config.yaml
num_hidden_layers: 14
num_attention_heads: 1
vocab_size: 4096
init_std_qkv: 0.0572
init_std_down: 0.0
train_tokens: 130000000
Each number is 200 + 40 x the weight over its row's rms, rounded and kept within 0 to 999. Layers, rows and columns count from 0. The size before them is the row's rms in percent of the matrix's.

# layer 5 MLP down (transposed), 256x64, rms 0.178, rows 25-79, columns 0-63
110,170,170,191,202,178,181,154,200,213,188,251,213,205,183,209,158,293,256,192,150,239,214,165,239,232,254,254,158,238,187,175,90,103,160,215,208,173,236,188,222,213,200,158,162,249,197,221,174,238,148,177,185,225,174,183,191,159,194,224,168,247,271,89,195
088,195,157,242,246,180,203,238,235,207,228,142,209,148,236,166,189,185,203,317,174,163,237,215,287,124,195,189,174,209,198,253,202,210,253,215,227,101,199,185,236,228,201,183,235,199,196,189,241,274,198,185,198,247,215,186,191,231,198,290,195,214,188,90,182
090,202,118,222,252,169,203,123,214,208,153,161,193,252,143,195,218,182,303,169,146,202,196,221,165,188,233,158,170,262,202,146,167,185,188,152,157,232,227,213,261,219,149,255,211,215,225,259,219,205,136,148,219,225,207,195,171,194,186,271,239,234,168,279,153
094,304,200,268,208,211,212,151,148,149,269,203,217,184,228,143,145,201,231,240,157,124,232,204,143,259,202,194,177,202,169,166,102,174,150,193,184,275,181,232,245,199,214,223,173,256,247,228,193,244,177,257,185,171,215,258,256,153,196,185,188,198,212,206,194
106,275,231,237,260,251,230,211,202,201,227,243,170,110,260,178,202,154,184,211,257,162,227,178,117,152,171,213,158,214,210,259,134,157,171,176,158,194,156,215,243,254,192,184,231,178,178,175,171,149,213,198,144,154,251,215,169,135,120,172,199,230,245,186,236
092,197,189,269,159,151,172,171,137,196,225,253,187,214,115,229,155,179,181,162,165,259,228,218,132,231,226,188,185,205,214,226,205,240,203,263,203,289,195,166,232,239,165,184,205,178,217,170,208,111,121,110,187,162,250,147,254,170,179,166,239,209,229,169,205
097,126,190,102,233,211,125,231,186,270,235,146,169,187,196,205,222,195,245,216,171,207,211,208,229,137,257,227,127,188,223,176,167,255,174,171,254,187,150,222,222,175,218,216,203,246,216,202,209,228,250,173,182,178,232,150,140,226,246,187,157,112,205,143,278
084,207,155,226,272,252,175,186,177,206,144,168,189,165,140,170,232,240,199,160,283,249,216,206,162,236,197,304,215,183,170,215,211,232,247,164,215,131,157,175,183,243,159,170,264,249,201,226,236,122,234,201,270,243,202,170,238,256,233,245,176,205,168,236,219
098,154,189,259,214,193,282,268,158,197,157,189,243,177,221,274,159,231,144,212,186,163,190,219,136,279,264,236,215,147,254,141,198,209,187,168,261,158,205,139,169,186,143,186,139,186,178,147,138,172,192,217,204,227,265,186,212,196,136,213,215,231,190,240,204
100,160,254,165,197,214,245,248,149,125,169,201,150,194,225,288,145,167,226,226,212,206,155,263,258,174,180,135,182,153,239,199,196,102,179,215,172,218,262,248,200,146,201,249,246,219,208,141,171,195,239,152,238,185,182,221,199,254,219,260,195,154,162,232,186
093,204,210,231,191,217,252,193,249,177,149,192,205,304,147,197,209,151,168,200,172,191,220,214,241,270,243,175,185,174,244,167,170,121,162,234,230,139,293,207,200,204,178,185,243,236,155,243,185,201,126,205,115,233,191,222,123,171,114,206,203,191,172,207,183
117,273,149,187,179,157,169,143,124,207,204,182,210,197,181,213,195,210,185,206,225,243,192,181,129,230,191,244,134,218,179,207,206,179,208,123,234,204,170,209,140,150,149,183,210,140,228,238,140,202,189,180,205,247,190,239,159,194,223,159,256,328,247,219,284
085,183,232,105,303,178,182,231,220,256,171,161,189,179,177,208,187,228,257,168,193,188,199,172,236,104,198,150,193,196,218,160,207,176,237,200,230,111,245,215,204,213,179,219,281,194,234,204,273,160,195,240,124,237,166,183,237,223,164,209,209,155,257,141,203
098,288,180,177,177,251,155,214,289,186,205,145,169,226,199,207,197,235,209,169,213,188,177,128,227,201,146,211,191,173,261,205,268,217,169,193,185,154,279,237,166,219,168,206,185,171,209,182,253,244,154,216,184,270,217,277,151,247,201,260,207,186,178,296,245
112,275,234,179,198,222,192,204,198,208,238,161,185,248,199,204,164,217,176,174,207,186,223,105,206,260,197,280,208,208,258,245,198,190,95,197,190,262,126,263,174,188,183,257,252,254,130,249,168,132,213,182,232,257,246,195,168,228,214,239,179,169,222,219,229
098,185,212,168,253,310,218,217,212,233,237,145,243,217,159,224,204,188,175,135,207,274,243,207,211,165,229,183,228,198,212,200,203,191,180,144,188,190,228,164,228,85,283,186,130,231,208,139,224,186,202,249,207,229,150,245,199,226,216,207,153,283,209,181,138
110,171,233,155,170,192,228,177,144,277,152,169,242,202,189,242,294,211,194,264,194,256,196,198,131,196,255,172,236,251,276,252,206,187,225,230,185,195,191,238,203,226,198,211,152,129,173,267,161,210,211,176,172,180,168,253,135,150,172,240,187,210,152,282,181
066,301,252,240,212,157,192,250,241,162,144,138,194,217,156,208,236,193,211,213,178,150,256,245,214,255,195,204,217,201,187,210,187,180,280,174,235,175,251,269,203,219,216,235,202,258,250,257,242,240,245,204,245,268,213,201,172,236,179,144,269,225,174,164,134
076,211,181,271,186,217,223,238,185,257,205,187,269,190,285,202,283,222,130,203,240,160,237,183,193,248,121,164,238,222,237,164,223,285,122,135,201,204,210,210,178,174,162,173,195,188,144,188,181,204,239,216,169,150,146,196,169,233,172,197,177,152,125,189,155
095,164,174,169,257,221,175,195,137,144,266,156,257,270,235,206,253,186,256,164,216,256,222,165,155,148,206,246,189,185,209,211,244,171,201,189,199,227,177,205,236,223,226,191,203,219,182,177,208,204,329,180,247,258,177,247,151,168,187,220,244,286,228,186,268
165,140,186,174,188,146,189,226,184,123,201,282,176,232,116,189,223,197,240,168,229,209,198,210,90,207,206,242,218,217,269,182,234,206,216,263,182,211,141,173,217,249,256,173,182,216,196,210,233,171,167,288,238,215,223,234,224,177,150,257,156,241,176,142,150
110,207,127,177,211,123,250,120,179,240,171,227,248,200,140,193,228,243,154,239,224,227,154,154,185,230,201,180,216,212,261,202,170,245,212,178,231,155,129,251,244,218,145,146,176,162,127,195,300,235,134,193,164,201,231,179,219,183,152,218,228,237,186,173,194
092,155,239,276,190,194,189,220,204,150,180,189,229,187,187,229,280,168,203,224,182,232,215,209,253,171,192,110,146,172,231,193,218,181,170,180,137,163,154,200,165,197,257,215,272,129,218,247,92,190,252,172,240,227,159,230,159,297,221,233,205,230,217,198,198
073,213,223,184,170,176,166,225,237,249,213,171,164,221,222,167,234,253,206,202,153,69,252,242,223,171,162,212,225,122,183,241,273,169,185,225,234,179,120,218,229,215,143,153,219,111,182,147,191,122,200,196,165,172,176,223,134,198,220,182,220,191,154,184,194
081,246,174,238,215,216,228,226,141,259,211,159,145,202,186,229,236,240,169,164,169,259,171,207,150,255,223,180,281,210,130,187,229,190,207,212,239,156,146,247,301,237,144,203,222,230,194,238,210,198,129,218,107,189,166,191,180,172,279,180,207,177,181,140,202
094,220,130,284,143,194,181,197,175,174,221,141,230,221,282,261,180,222,196,161,172,160,207,230,227,173,246,251,200,151,189,177,149,130,154,189,257,231,148,173,170,258,189,208,179,215,172,226,156,245,200,140,162,246,145,242,254,224,175,263,227,205,231,186,266
092,232,193,220,166,166,145,183,189,213,203,234,196,188,89,176,149,198,144,247,189,215,252,257,302,187,194,149,114,260,230,232,184,225,206,218,174,210,261,187,180,174,104,177,160,218,207,275,195,222,155,197,208,147,217,208,213,260,227,209,240,170,195,255,192
101,181,198,238,238,203,168,192,208,253,264,190,224,179,202,256,242,191,176,211,240,252,261,216,176,130,189,314,206,94,243,199,218,209,232,242,285,112,205,188,169,221,212,199,206,134,132,222,177,210,218,227,214,281,218,177,208,237,222,199,236,171,195,186,240
094,203,179,180,215,145,169,96,217,258,108,211,233,237,146,219,207,166,226,315,210,253,217,173,236,258,230,179,215,246,185,253,152,215,179,169,159,113,214,222,212,234,208,175,168,259,203,212,213,169,129,217,194,182,180,249,227,152,162,250,193,219,176,205,204
097,112,210,257,139,194,253,202,164,168,234,231,130,171,229,238,194,221,205,217,123,146,252,216,137,202,208,220,213,202,156,259,185,227,254,188,242,203,200,72,174,204,209,195,165,188,179,272,196,237,242,179,259,196,271,209,207,159,176,155,220,207,196,225,154
099,205,216,156,229,126,228,184,270,182,170,192,224,207,172,135,225,238,142,251,228,248,162,243,145,202,225,121,244,189,239,221,203,269,223,211,258,170,267,226,257,226,140,176,245,181,266,171,176,236,195,201,197,214,240,183,138,209,222,266,228,148,179,127,222
117,233,207,215,245,187,210,189,169,150,125,203,138,223,214,209,274,179,168,217,251,199,195,213,151,200,167,167,222,113,104,205,272,197,181,244,169,246,152,237,195,125,259,210,206,277,216,171,183,251,227,197,256,168,210,246,227,183,255,239,139,223,215,231,238
121,199,225,202,227,209,170,241,199,146,292,203,157,102,212,92,218,223,170,217,222,227,191,225,172,151,149,220,92,203,242,212,226,165,146,228,213,227,180,170,212,202,184,244,213,175,179,194,214,243,313,193,175,183,250,162,225,215,227,186,233,210,238,171,260
099,205,191,170,227,248,205,208,198,243,248,174,275,279,243,182,188,180,273,152,234,192,199,220,205,158,168,193,165,165,224,256,170,175,262,182,220,158,181,226,233,187,234,184,224,284,172,209,193,185,153,232,216,242,200,187,213,97,214,257,159,273,183,87,199
096,223,261,147,198,202,191,195,103,234,272,190,246,277,256,177,186,181,186,168,193,237,193,164,230,137,248,206,287,219,173,157,192,166,212,205,252,216,174,184,278,242,163,172,193,154,256,172,136,152,158,206,194,211,164,139,176,146,162,223,197,236,219,191,142
114,129,202,210,272,190,230,221,181,204,223,217,211,230,118,255,278,219,214,195,250,186,138,109,173,235,235,135,249,232,220,203,151,186,180,224,187,221,174,193,252,184,236,109,141,232,184,185,198,243,213,217,226,173,162,144,245,181,208,108,245,169,216,221,170
094,273,283,255,112,291,244,275,211,121,216,220,171,226,237,221,195,154,137,169,206,203,132,236,242,251,170,167,159,200,209,197,211,211,206,185,234,197,196,207,168,185,232,213,252,156,164,176,162,179,210,183,177,236,184,222,194,251,215,214,240,192,120,273,208
100,190,219,223,170,232,144,239,159,114,255,162,194,192,235,164,189,201,163,240,235,175,210,231,146,126,226,242,244,126,205,299,203,110,157,257,182,177,223,179,237,238,159,208,135,257,197,213,158,203,171,206,173,211,150,149,157,194,191,217,240,201,218,155,252
083,94,250,121,174,195,205,152,257,191,181,158,202,180,194,209,206,182,173,158,212,150,198,111,188,195,165,156,217,239,194,191,189,175,212,237,180,210,175,229,151,192,147,156,212,235,242,262,275,142,202,207,173,230,226,165,189,113,191,203,203,260,195,103,255
085,191,275,237,146,196,198,182,199,230,146,234,208,229,235,104,282,223,259,286,218,127,231,245,196,161,171,150,263,179,215,213,195,207,174,181,142,202,195,187,133,161,190,209,161,209,104,191,158,222,137,215,172,216,142,212,213,231,145,211,161,188,189,203,189
092,228,111,174,210,195,242,187,271,184,146,199,116,277,175,205,202,148,109,197,121,206,186,183,207,225,218,242,211,195,223,161,222,277,286,195,217,229,242,170,110,175,196,215,217,221,206,244,241,238,172,231,155,258,226,167,201,156,224,220,221,199,162,197,210
139,198,210,171,202,153,219,181,157,248,229,169,125,215,215,167,252,214,261,136,238,186,186,185,148,260,156,259,156,185,109,199,270,214,227,286,141,236,214,196,179,192,229,219,227,173,227,192,197,241,267,191,210,239,279,176,269,234,246,221,216,212,177,244,250
104,218,230,138,233,150,177,216,197,236,214,206,192,215,234,241,210,164,169,256,208,209,157,252,168,213,256,160,216,223,291,128,149,251,208,197,188,187,235,165,154,260,233,106,255,209,237,191,197,144,263,206,142,98,190,211,193,137,160,176,211,227,163,206,201
105,210,166,277,209,235,252,178,264,178,270,200,173,168,256,140,136,181,188,209,190,177,223,192,190,211,141,252,236,308,163,198,210,239,151,202,199,226,241,201,178,220,210,244,201,211,177,251,164,116,228,275,167,241,153,232,197,216,259,197,196,185,153,277,178
124,245,208,154,235,292,187,229,208,179,232,205,151,197,182,131,200,150,238,190,123,155,201,235,204,160,186,262,202,242,153,241,244,202,203,253,157,242,225,204,232,172,209,168,193,253,275,165,239,172,234,193,205,181,264,217,170,210,269,152,257,173,229,302,226
088,198,231,191,278,120,209,183,199,144,168,214,159,226,164,209,195,252,112,179,173,169,177,151,197,166,145,141,169,138,218,195,205,172,194,162,220,185,229,198,185,214,103,232,264,213,209,270,192,234,242,168,108,220,167,231,158,213,185,190,174,242,216,174,114
103,181,147,265,205,239,207,267,161,192,215,151,148,224,223,218,226,180,141,202,242,212,209,206,192,182,208,176,173,143,114,184,265,137,245,184,150,307,125,158,287,169,228,165,158,203,190,211,257,172,173,204,251,197,240,169,190,219,195,245,219,251,215,196,236
089,171,255,179,212,135,215,115,261,206,220,184,189,168,237,243,175,177,254,209,195,260,196,195,228,188,176,115,255,170,248,228,184,241,186,181,257,136,203,226,188,208,230,206,190,85,134,184,220,207,193,188,195,200,101,263,128,220,187,165,228,192,160,187,215
085,205,123,250,225,244,133,231,160,140,256,211,311,237,131,230,144,238,205,189,194,163,235,192,253,239,203,280,189,160,247,226,147,183,180,200,167,174,207,170,219,185,243,178,192,167,197,189,221,211,226,256,143,227,188,214,209,189,177,198,285,136,169,256,217
087,166,197,176,181,230,123,187,199,206,152,245,268,179,216,119,255,187,201,261,270,224,213,202,200,268,184,227,201,253,305,142,214,202,201,183,251,176,212,181,226,211,206,172,235,179,257,225,215,231,193,255,272,193,183,236,215,206,123,271,242,162,178,151,155
082,111,183,176,252,205,200,208,202,183,225,225,178,253,244,205,232,224,252,233,198,181,152,216,266,187,207,176,239,234,194,230,163,225,207,166,220,128,262,243,163,177,226,165,276,322,224,264,233,210,174,204,205,262,226,230,262,228,207,279,228,200,250,179,165
103,93,194,199,194,114,178,189,215,139,165,240,186,193,257,234,254,207,171,180,141,184,105,188,234,266,224,223,149,240,187,209,161,213,237,245,197,209,200,238,210,253,192,209,187,197,204,175,243,229,173,117,237,178,222,260,265,239,220,217,187,176,221,240,115
107,158,200,184,197,142,256,84,221,209,151,228,254,214,261,227,198,252,184,170,257,247,146,174,227,211,246,223,245,244,243,242,99,186,190,159,210,215,138,173,181,228,196,232,181,247,144,238,209,209,151,182,129,162,201,220,184,231,191,223,227,149,218,241,157
098,210,255,265,213,256,246,224,273,268,186,201,196,226,208,202,195,105,171,167,226,171,201,236,195,158,216,168,178,300,171,179,200,229,207,131,195,213,191,227,214,195,245,249,271,162,242,165,223,176,154,256,141,132,228,214,264,243,241,189,174,169,227,158,166
110,247,192,192,216,220,208,214,236,233,180,206,132,254,192,184,223,306,141,180,229,173,165,130,178,227,163,185,257,124,261,180,180,167,242,233,157,188,218,230,160,130,219,223,224,164,250,194,190,243,132,142,219,198,257,144,121,211,264,182,219,217,214,237,190
# layer 5 MLP up, 256x64, rms 0.147, rows 26-79, columns 0-63
083,179,138,254,232,195,244,191,217,168,203,196,100,219,247,136,256,205,174,270,225,205,243,193,217,233,264,144,157,118,229,190,207,196,107,179,180,214,232,170,205,195,247,174,153,226,190,236,156,330,203,197,220,200,208,227,220,190,183,230,167,164,241,212,203
117,215,126,178,179,216,269,231,165,162,178,194,255,176,239,250,202,219,174,184,254,154,148,201,232,251,188,204,326,163,115,219,209,193,113,264,183,229,189,235,165,183,218,174,274,214,166,119,209,207,210,177,221,165,227,183,171,207,205,233,177,211,193,134,225
067,203,193,150,212,197,229,224,205,165,243,187,247,163,161,187,224,178,153,253,144,237,128,187,193,330,141,197,180,243,235,198,183,229,210,184,271,164,255,213,223,186,213,223,137,174,253,229,168,159,165,217,186,212,243,190,195,159,195,165,268,256,200,306,230
100,220,266,219,253,214,171,211,173,211,239,182,221,187,292,154,237,223,196,228,181,155,238,288,122,179,243,324,274,203,234,180,187,220,165,221,197,245,159,228,183,172,202,183,188,234,212,218,191,196,217,204,206,176,232,134,275,258,145,181,221,265,174,195,172
104,204,204,236,179,221,173,166,276,205,181,287,192,178,191,268,218,221,254,243,228,190,207,163,212,177,190,233,217,197,142,143,282,211,240,189,177,195,199,236,204,225,267,192,129,221,220,217,206,194,168,183,219,226,208,302,259,206,98,200,212,192,294,271,185
097,238,179,235,205,199,215,216,279,168,213,208,180,303,241,239,205,211,259,251,231,158,181,192,180,201,136,202,221,206,152,190,258,148,215,194,271,226,169,153,235,208,182,230,124,175,230,238,223,206,194,169,128,172,284,195,205,297,165,123,171,162,194,215,193
073,175,305,158,199,199,123,180,236,158,199,175,186,250,177,196,201,175,242,153,184,251,144,162,209,186,256,139,161,215,165,212,228,211,187,149,243,163,164,182,191,163,237,201,184,192,212,191,184,211,224,233,123,244,180,258,147,308,143,218,265,254,247,186,212
090,171,255,270,181,254,180,172,250,221,135,200,235,193,290,208,254,206,248,195,203,92,197,233,164,171,154,217,216,160,173,237,189,174,257,192,185,219,171,229,170,182,193,234,221,270,232,218,167,240,164,170,224,256,162,219,206,185,165,321,213,256,177,183,194
089,168,219,215,257,181,160,159,258,212,249,199,281,168,154,136,215,214,258,107,141,238,238,171,197,160,251,271,229,176,154,187,179,251,169,243,219,215,173,235,267,163,248,141,129,215,212,224,210,202,238,266,170,245,230,181,231,168,240,201,177,228,203,211,220
106,190,212,204,240,200,240,203,214,202,212,196,220,157,187,266,208,150,173,118,168,302,170,203,213,203,286,218,248,164,232,157,204,342,181,243,219,181,231,153,197,148,244,184,230,190,215,168,173,177,240,162,217,127,179,214,155,254,245,202,208,181,185,187,258
103,263,92,167,159,218,210,159,173,199,164,204,186,273,185,212,193,152,194,121,165,183,252,200,244,112,242,195,134,218,227,174,117,158,195,202,204,201,216,222,211,203,244,216,151,267,245,161,185,212,269,247,184,146,224,261,202,195,216,215,142,167,234,179,211
096,238,212,215,169,109,164,158,130,137,209,186,208,214,222,242,215,221,185,208,167,169,225,265,146,276,247,187,155,201,197,168,257,249,190,143,229,226,169,172,173,151,218,239,168,170,196,188,149,186,198,150,203,213,171,286,265,177,182,134,118,169,196,178,135
091,177,233,179,196,261,295,191,134,130,170,222,180,157,220,123,217,171,177,167,140,232,168,200,233,198,186,143,140,185,237,228,257,188,211,189,166,246,207,232,185,194,263,189,198,223,220,261,158,260,238,211,179,221,147,205,209,193,123,266,218,163,130,207,132
115,206,200,199,211,231,175,150,208,162,198,185,145,239,99,184,204,126,263,221,232,187,253,188,181,188,177,231,91,216,178,261,178,165,222,195,201,231,197,189,236,266,197,278,160,217,178,289,240,200,251,218,201,226,257,165,189,218,209,189,302,229,209,200,157
093,230,167,113,231,210,152,152,197,155,190,121,183,188,252,216,184,228,185,198,231,214,170,156,215,233,172,184,170,208,267,212,203,213,266,233,214,210,160,190,217,135,189,260,212,196,239,136,188,298,209,159,179,180,136,268,187,164,221,296,165,259,183,198,259
109,155,174,213,238,220,204,105,208,178,158,230,220,259,231,171,240,153,187,207,253,188,239,209,122,188,228,204,207,141,161,229,230,262,157,156,218,154,159,265,137,251,210,232,111,229,227,210,219,179,157,210,229,151,233,263,164,204,176,188,198,191,272,132,235
070,198,155,165,161,197,274,266,131,234,269,173,172,177,156,213,212,223,188,202,264,275,207,185,185,183,233,218,193,118,205,177,149,214,127,188,244,210,176,219,229,219,214,198,171,255,191,117,248,181,199,213,169,164,191,226,208,185,216,255,72,207,240,166,173
100,150,247,211,203,236,218,159,251,192,206,192,194,176,189,140,232,189,247,207,161,260,255,240,318,265,212,207,159,213,243,148,206,213,182,238,274,188,254,258,164,204,180,230,160,144,183,155,226,207,242,251,223,276,186,241,206,221,169,214,196,160,177,291,219
070,233,140,273,217,175,274,253,187,161,252,232,184,257,171,213,183,194,201,232,193,183,168,227,215,223,131,128,189,218,236,251,203,142,128,247,228,262,220,229,179,215,176,269,197,153,173,183,214,226,172,214,183,172,260,204,189,237,278,260,173,251,139,223,138
164,186,242,191,205,266,184,119,220,182,198,160,190,230,241,182,222,198,169,212,170,192,194,179,241,285,161,181,208,260,135,187,229,188,213,222,230,224,279,154,157,173,160,224,181,231,304,152,196,213,203,87,191,289,253,213,169,196,242,224,223,165,157,190,189
104,217,281,205,278,157,199,153,226,159,180,155,248,210,247,216,199,194,156,189,214,220,169,185,176,193,118,202,126,181,198,227,209,134,227,222,187,193,162,196,148,228,174,208,166,195,198,202,247,207,172,217,203,173,170,262,283,309,279,181,232,184,257,160,130
085,206,240,172,182,147,174,97,96,161,163,198,206,200,253,219,245,196,211,268,233,205,189,215,202,213,240,187,153,261,206,190,204,150,212,221,152,266,245,188,183,173,196,195,217,178,168,147,137,164,227,230,288,225,259,215,270,212,191,222,153,208,279,221,239
069,237,172,253,176,226,198,239,190,209,205,227,206,173,171,158,182,195,159,138,179,150,194,178,235,204,201,231,125,188,184,146,167,171,169,293,171,335,215,151,85,231,238,161,177,254,184,155,164,201,163,239,213,228,155,195,189,127,198,209,227,205,192,195,186
075,117,231,169,239,231,213,232,100,121,160,218,149,213,162,242,218,153,213,236,171,201,234,192,179,229,240,263,182,197,235,224,214,172,163,245,238,242,197,188,174,244,157,240,192,166,231,174,155,190,255,267,203,218,255,210,214,190,306,117,222,159,183,197,183
088,218,227,255,266,132,253,240,171,166,135,153,203,224,146,219,223,216,236,212,171,194,136,196,188,146,244,238,228,169,193,190,226,211,258,222,197,103,193,322,189,173,165,259,138,208,132,228,203,164,187,160,234,188,226,150,210,195,172,230,217,167,223,208,159
109,205,254,113,190,214,227,286,242,237,198,251,287,190,245,253,233,243,148,268,163,206,134,130,220,238,206,174,266,231,240,217,177,288,202,208,200,211,161,215,179,152,186,157,264,245,216,190,181,220,191,180,254,169,183,261,234,214,205,217,163,192,215,194,220
090,232,148,177,251,177,240,198,168,131,122,229,203,242,152,263,184,215,206,246,111,190,128,253,208,217,169,109,225,200,200,235,231,190,164,224,144,156,209,182,148,168,185,157,158,167,249,157,196,209,187,157,244,177,157,241,169,148,182,228,138,233,161,172,171
107,295,201,225,155,213,204,238,169,287,184,211,221,143,275,287,177,271,208,243,182,266,175,191,216,200,240,261,176,240,195,229,186,192,173,184,194,201,229,208,202,205,269,169,214,258,144,208,153,242,214,195,88,250,207,207,221,149,208,183,165,238,201,167,229
104,200,140,292,169,270,205,171,253,130,204,160,174,213,160,317,213,206,282,268,227,129,157,241,213,225,233,268,173,216,184,172,259,201,145,205,189,250,181,241,186,199,216,225,233,183,197,222,254,252,210,183,201,231,192,194,208,217,205,197,262,180,188,147,201
091,277,202,227,146,222,218,115,164,204,173,225,226,143,190,200,216,206,191,237,198,236,151,223,228,216,211,242,198,134,154,213,223,192,194,169,113,127,155,205,307,155,217,139,146,172,138,215,183,257,181,188,220,168,242,111,202,197,203,223,232,255,214,219,178
109,159,227,194,238,168,258,228,176,147,182,141,155,187,229,199,210,123,202,183,303,154,165,193,146,206,151,228,265,158,266,257,178,205,168,158,183,196,185,197,320,188,185,213,161,220,162,220,230,164,252,224,141,147,195,249,242,182,190,206,208,214,170,161,242
126,206,250,221,243,168,175,177,255,204,133,217,175,228,224,201,198,202,258,141,221,244,161,283,147,183,237,226,212,188,203,127,174,209,190,176,263,244,259,236,186,179,215,299,183,262,235,218,153,177,171,202,165,256,169,194,178,199,199,192,265,136,125,248,145
102,174,240,227,230,176,262,225,239,137,179,231,236,134,190,210,236,192,146,220,148,185,125,233,174,255,182,250,234,155,224,179,184,194,222,224,216,153,154,212,208,174,221,250,215,209,312,196,186,128,224,225,265,193,185,290,220,230,211,257,207,196,178,110,223
076,220,218,150,225,187,199,130,292,133,131,124,247,134,181,220,204,207,219,229,167,161,171,166,215,186,170,173,175,227,219,249,134,229,214,159,190,178,138,217,115,118,222,207,248,245,167,222,228,245,207,161,176,152,218,210,151,202,151,193,217,243,253,187,230
112,226,229,197,191,154,198,145,182,193,331,165,210,270,196,193,191,214,154,246,210,264,180,169,225,181,212,160,188,225,140,278,167,165,181,193,137,259,183,206,224,213,307,187,133,208,200,149,151,206,193,205,257,156,199,194,181,210,283,183,169,208,231,234,212
110,177,213,236,233,212,204,168,202,267,248,217,254,214,146,262,251,158,185,193,222,226,165,197,201,257,281,192,202,263,135,204,172,209,147,196,201,214,182,170,139,151,249,165,190,245,244,200,162,181,177,197,251,240,275,257,259,149,266,180,221,162,284,156,215
110,244,185,253,172,187,170,210,287,122,263,139,177,227,228,165,212,184,231,156,180,157,261,293,244,198,229,220,125,217,165,230,166,159,209,226,265,198,217,239,162,217,192,234,196,250,188,227,263,243,176,224,214,213,286,168,166,163,160,186,223,164,209,260,210
077,179,185,201,265,161,299,181,196,161,238,213,220,189,193,210,183,277,225,279,177,247,210,207,211,214,229,210,212,127,161,218,168,233,134,100,246,244,192,167,248,221,241,209,204,187,249,198,133,264,175,143,194,255,234,211,163,267,170,176,170,165,177,192,238
086,205,176,200,194,267,254,156,208,212,152,211,202,195,209,259,156,231,253,202,178,187,214,205,195,131,196,229,159,226,148,218,261,241,215,212,219,251,229,228,186,257,157,204,230,173,161,190,269,268,204,152,176,155,269,266,229,126,254,210,231,199,315,164,162
091,214,244,217,178,197,161,190,156,198,263,238,204,207,262,225,156,227,207,202,227,170,231,255,226,144,156,253,169,189,288,228,212,190,152,149,237,217,276,214,149,231,212,275,203,261,151,109,244,200,135,232,114,181,178,245,219,177,177,157,207,175,241,209,218
126,230,174,231,280,198,195,181,224,130,173,168,276,110,145,101,209,217,189,189,217,215,178,205,196,203,203,229,158,234,108,168,227,255,188,211,252,227,234,176,209,223,247,233,197,183,261,185,146,219,201,222,193,259,242,217,193,256,254,175,286,174,169,192,240
094,132,198,242,202,175,194,160,240,172,216,152,246,170,162,241,150,204,210,161,129,204,260,222,222,215,194,281,288,185,210,252,225,205,168,248,189,246,168,186,257,152,274,206,201,238,224,144,230,189,260,162,182,231,209,212,122,203,176,167,267,240,152,262,187
090,185,171,246,153,235,176,183,243,184,189,138,206,175,184,196,257,182,216,208,125,216,195,148,295,249,164,197,211,223,260,181,230,118,235,189,116,212,150,214,152,65,214,190,148,218,211,246,197,172,175,197,203,237,227,218,240,248,173,267,191,201,189,212,207
105,222,219,225,176,186,121,204,259,142,130,219,256,291,227,151,219,192,249,267,126,233,139,195,240,168,249,259,222,200,197,150,197,263,158,149,191,214,164,206,199,168,211,185,192,200,177,112,197,218,238,225,179,263,202,233,248,240,188,208,194,156,156,209,147
095,205,196,115,214,263,171,226,215,227,253,238,256,85,198,186,259,131,259,211,188,198,163,279,225,137,152,182,225,185,212,240,226,247,200,183,224,174,176,261,181,239,192,225,161,243,202,211,192,137,128,159,208,159,177,181,165,200,200,212,225,246,216,250,255
093,251,197,176,239,193,132,141,250,182,162,215,260,233,199,176,226,221,252,167,165,190,224,115,218,255,164,213,209,258,161,206,169,224,163,239,187,181,141,215,200,185,163,175,165,146,182,206,127,289,211,237,239,186,193,230,276,227,302,199,147,203,211,231,158
082,186,209,197,200,226,216,144,188,237,161,196,252,135,248,212,211,169,146,188,172,162,149,160,192,297,256,224,207,161,202,115,190,264,208,206,137,198,220,163,143,120,206,204,181,200,227,110,171,234,193,286,261,221,236,191,223,214,169,139,185,177,204,173,249
092,211,254,206,143,170,125,184,196,188,209,177,218,191,229,113,251,212,287,160,248,204,231,166,226,231,180,223,219,185,145,163,188,216,212,152,220,156,109,181,216,210,225,256,160,201,299,179,187,187,242,169,224,213,175,267,223,232,240,218,234,269,246,208,274
087,214,113,223,241,193,254,153,221,170,201,159,123,151,255,162,159,155,199,186,182,203,193,199,246,259,160,179,271,235,197,202,201,185,157,229,166,279,196,159,261,190,227,213,159,221,210,233,159,176,230,177,270,270,204,199,150,197,296,188,227,191,147,211,264
084,247,191,221,155,198,207,149,200,267,254,191,265,241,250,228,179,203,204,217,237,255,167,207,235,170,195,153,176,222,224,157,221,199,186,182,204,271,222,204,214,223,186,297,183,175,110,179,134,161,279,169,106,184,223,180,221,213,237,136,204,145,176,219,130
107,190,217,168,183,138,138,201,215,130,255,181,234,291,187,181,249,174,227,275,217,201,250,246,189,220,187,229,129,233,166,296,204,267,186,211,157,194,202,190,200,254,173,215,170,262,215,174,186,232,197,169,199,253,265,173,264,246,208,236,180,218,158,257,150
101,213,226,252,205,180,203,157,193,168,247,196,139,191,215,141,231,188,173,262,261,107,246,307,185,131,223,235,214,248,173,212,181,161,177,247,196,194,246,177,222,240,187,226,151,261,239,223,181,197,242,165,209,194,246,159,175,128,197,198,231,250,225,267,137
090,175,230,245,186,216,202,255,166,237,136,215,236,198,205,192,197,169,159,198,206,170,208,170,161,109,182,206,91,207,189,209,234,120,201,193,182,296,152,168,171,205,231,246,212,262,187,146,187,235,256,204,170,158,266,218,169,207,240,175,272,245,250,177,139
104,201,215,270,220,216,237,180,205,194,164,241,125,174,223,269,245,195,247,186,219,180,115,177,155,136,167,168,163,218,227,187,183,188,270,266,227,199,203,174,238,227,221,304,216,303,183,183,238,189,205,232,157,180,210,175,264,229,175,189,146,196,246,146,164